From a checkpoint of a small transformer trained on Wikipedia.
Size: width 96, 2 heads of 64, MLP 384 squared ReLU.
Each number is 200 + 30 x the weight over the matrix's rms, rounded and kept within 0 to 999. Layers, rows and columns count from 0.

# layer 3 MLP up, 384x96, rms 0.0878, rows 67-74, columns 0-95
206,260,177,195,171,166,249,184,172,253,199,192,224,222,187,213,197,223,212,229,188,215,202,205,197,204,120,231,184,176,226,226,233,194,115,196,200,206,200,183,163,193,169,225,216,204,187,208,196,197,163,194,218,181,215,194,211,150,202,160,191,196,225,162,200,204,203,173,192,240,199,239,152,198,200,188,186,198,187,189,178,196,212,201,189,237,148,164,209,221,180,200,192,198,138,165
188,210,195,273,234,269,174,266,207,184,176,186,264,189,191,201,174,201,262,145,180,237,155,197,200,189,185,198,212,232,261,208,232,227,175,219,188,176,186,199,225,196,191,228,176,168,164,214,199,201,231,194,171,160,227,213,157,229,172,150,166,238,228,168,149,185,204,154,140,218,163,203,221,223,227,225,205,157,169,164,253,208,203,236,194,181,219,156,176,183,149,211,190,179,182,191
213,200,230,169,146,188,199,206,170,193,202,212,199,180,241,213,228,231,210,168,219,203,223,208,207,235,217,210,195,234,236,213,185,192,240,194,239,212,198,194,224,191,247,179,191,195,169,199,165,193,159,177,155,193,207,220,174,233,205,196,196,227,185,178,212,221,219,231,194,190,267,198,189,138,178,187,260,232,168,182,183,145,101,170,159,190,245,175,193,204,203,205,174,195,182,214
134,179,223,279,185,184,159,192,176,226,215,152,185,232,205,239,192,208,182,236,149,205,210,192,201,213,175,221,121,203,215,198,264,225,226,191,243,169,241,233,190,190,184,157,227,238,169,259,200,169,258,190,184,125,147,199,218,178,158,195,201,172,198,247,163,141,183,173,182,164,185,204,188,225,216,262,198,194,248,204,259,228,188,200,226,192,205,190,211,178,206,159,198,198,140,215
159,184,178,264,195,237,185,234,201,212,253,300,242,155,198,177,232,199,213,190,202,229,243,206,170,180,247,175,178,257,209,192,213,183,171,187,175,205,212,233,167,199,197,185,228,182,181,186,230,217,243,237,236,142,220,159,191,192,184,175,228,211,159,219,288,231,196,193,191,177,246,212,202,184,182,154,193,207,214,178,194,172,198,218,210,202,129,203,183,159,155,158,250,160,173,232
224,193,186,163,181,171,197,228,179,144,199,222,206,213,158,159,237,194,168,162,138,178,186,223,212,173,235,205,219,180,154,222,207,215,190,211,184,217,185,206,151,145,214,219,206,171,181,185,191,162,211,191,195,164,201,188,182,213,234,171,159,220,192,200,221,161,221,220,194,210,111,222,133,239,160,146,222,214,255,186,204,170,219,225,141,228,150,278,243,183,233,273,215,149,183,220
181,194,214,145,147,282,176,254,218,204,227,213,206,229,199,121,242,250,232,205,195,206,226,236,161,157,153,201,205,205,174,171,200,172,171,212,178,186,162,172,179,219,219,195,207,237,233,178,223,180,180,185,207,153,243,162,165,151,202,198,256,191,205,228,183,153,235,186,158,136,244,213,217,206,164,163,216,168,197,192,220,209,172,189,215,208,185,205,182,269,216,201,218,189,179,198
232,194,208,256,184,141,214,213,190,177,231,145,240,219,164,200,225,210,168,234,201,180,219,163,169,186,147,153,184,232,152,193,181,226,182,191,183,242,156,170,198,212,201,214,216,260,177,223,261,199,165,215,189,193,191,209,222,152,247,195,167,209,199,153,150,216,220,235,175,191,198,190,198,190,178,208,191,216,220,205,155,196,183,149,187,155,171,235,169,205,219,198,216,172,192,221
# layer 3 MLP down (transposed), 384x96, rms 0.0878, rows 67-73, columns 0-95
225,230,199,218,239,182,210,227,204,213,191,222,233,193,205,230,243,237,166,231,189,201,180,240,177,197,157,206,194,176,170,180,199,247,177,197,197,184,162,206,192,160,176,179,256,224,257,203,184,220,186,205,159,202,191,195,231,220,164,214,190,160,216,161,177,160,153,190,257,242,213,198,224,257,176,216,221,217,192,195,205,206,242,157,208,245,184,189,254,248,235,193,173,157,234,180
142,186,259,271,250,197,173,260,208,233,184,182,195,238,161,236,204,194,268,152,197,204,215,164,220,218,218,195,233,192,242,201,236,165,191,188,203,197,179,195,231,256,204,236,159,217,220,229,177,245,186,211,166,179,209,212,182,219,177,192,210,175,203,218,168,166,183,136,213,146,162,206,268,242,215,207,229,186,168,250,217,153,238,173,176,254,175,180,171,168,191,230,220,229,228,154
182,207,206,231,227,175,206,182,197,233,166,244,212,243,176,193,236,183,173,178,195,225,173,212,203,187,206,230,208,260,149,190,165,209,184,149,193,163,220,194,214,213,230,185,228,222,203,226,202,209,260,226,204,158,208,175,231,189,195,241,227,245,237,231,223,239,220,268,223,187,218,169,220,265,199,163,219,197,178,204,220,182,241,214,189,198,221,149,222,189,209,207,181,158,191,188
153,186,157,301,211,212,201,215,194,221,238,239,153,200,240,191,148,247,199,172,174,212,188,180,215,174,247,189,207,151,194,208,199,224,232,202,246,229,178,263,213,226,189,154,163,225,165,236,176,181,230,213,216,140,230,206,224,193,166,197,226,216,177,229,230,209,166,176,134,155,155,238,197,231,228,208,228,232,248,252,240,214,202,179,207,194,192,189,195,149,175,181,227,140,212,156
173,185,154,249,229,185,228,194,168,206,202,173,190,199,220,212,187,220,220,210,251,216,156,238,162,205,141,228,227,234,193,169,225,166,235,169,133,220,259,172,181,245,169,145,193,214,181,222,265,219,256,223,199,234,214,247,184,175,222,154,243,246,247,161,218,222,176,199,169,213,173,171,202,238,185,187,179,162,167,214,229,198,185,206,195,166,129,160,232,173,171,186,181,200,192,224
150,202,221,228,245,183,182,218,170,194,244,131,185,233,242,148,182,197,151,199,178,202,226,228,189,190,195,229,208,219,186,160,264,250,209,191,225,220,238,161,166,200,244,180,259,188,202,170,191,211,215,202,168,202,173,196,181,248,175,206,192,192,229,255,180,192,269,192,213,210,190,214,167,219,177,190,228,203,261,160,237,192,261,205,194,191,176,247,221,208,243,198,240,137,243,223
212,170,209,164,184,259,181,244,211,191,193,135,192,259,221,214,218,244,240,192,225,181,201,213,173,204,196,204,192,190,124,219,204,172,147,162,188,161,196,229,185,252,195,190,225,197,201,165,119,215,167,208,130,187,240,249,192,209,164,176,201,195,197,247,245,202,189,241,228,160,207,171,245,200,197,233,160,204,201,166,147,259,230,211,198,207,183,194,253,263,244,189,233,205,166,241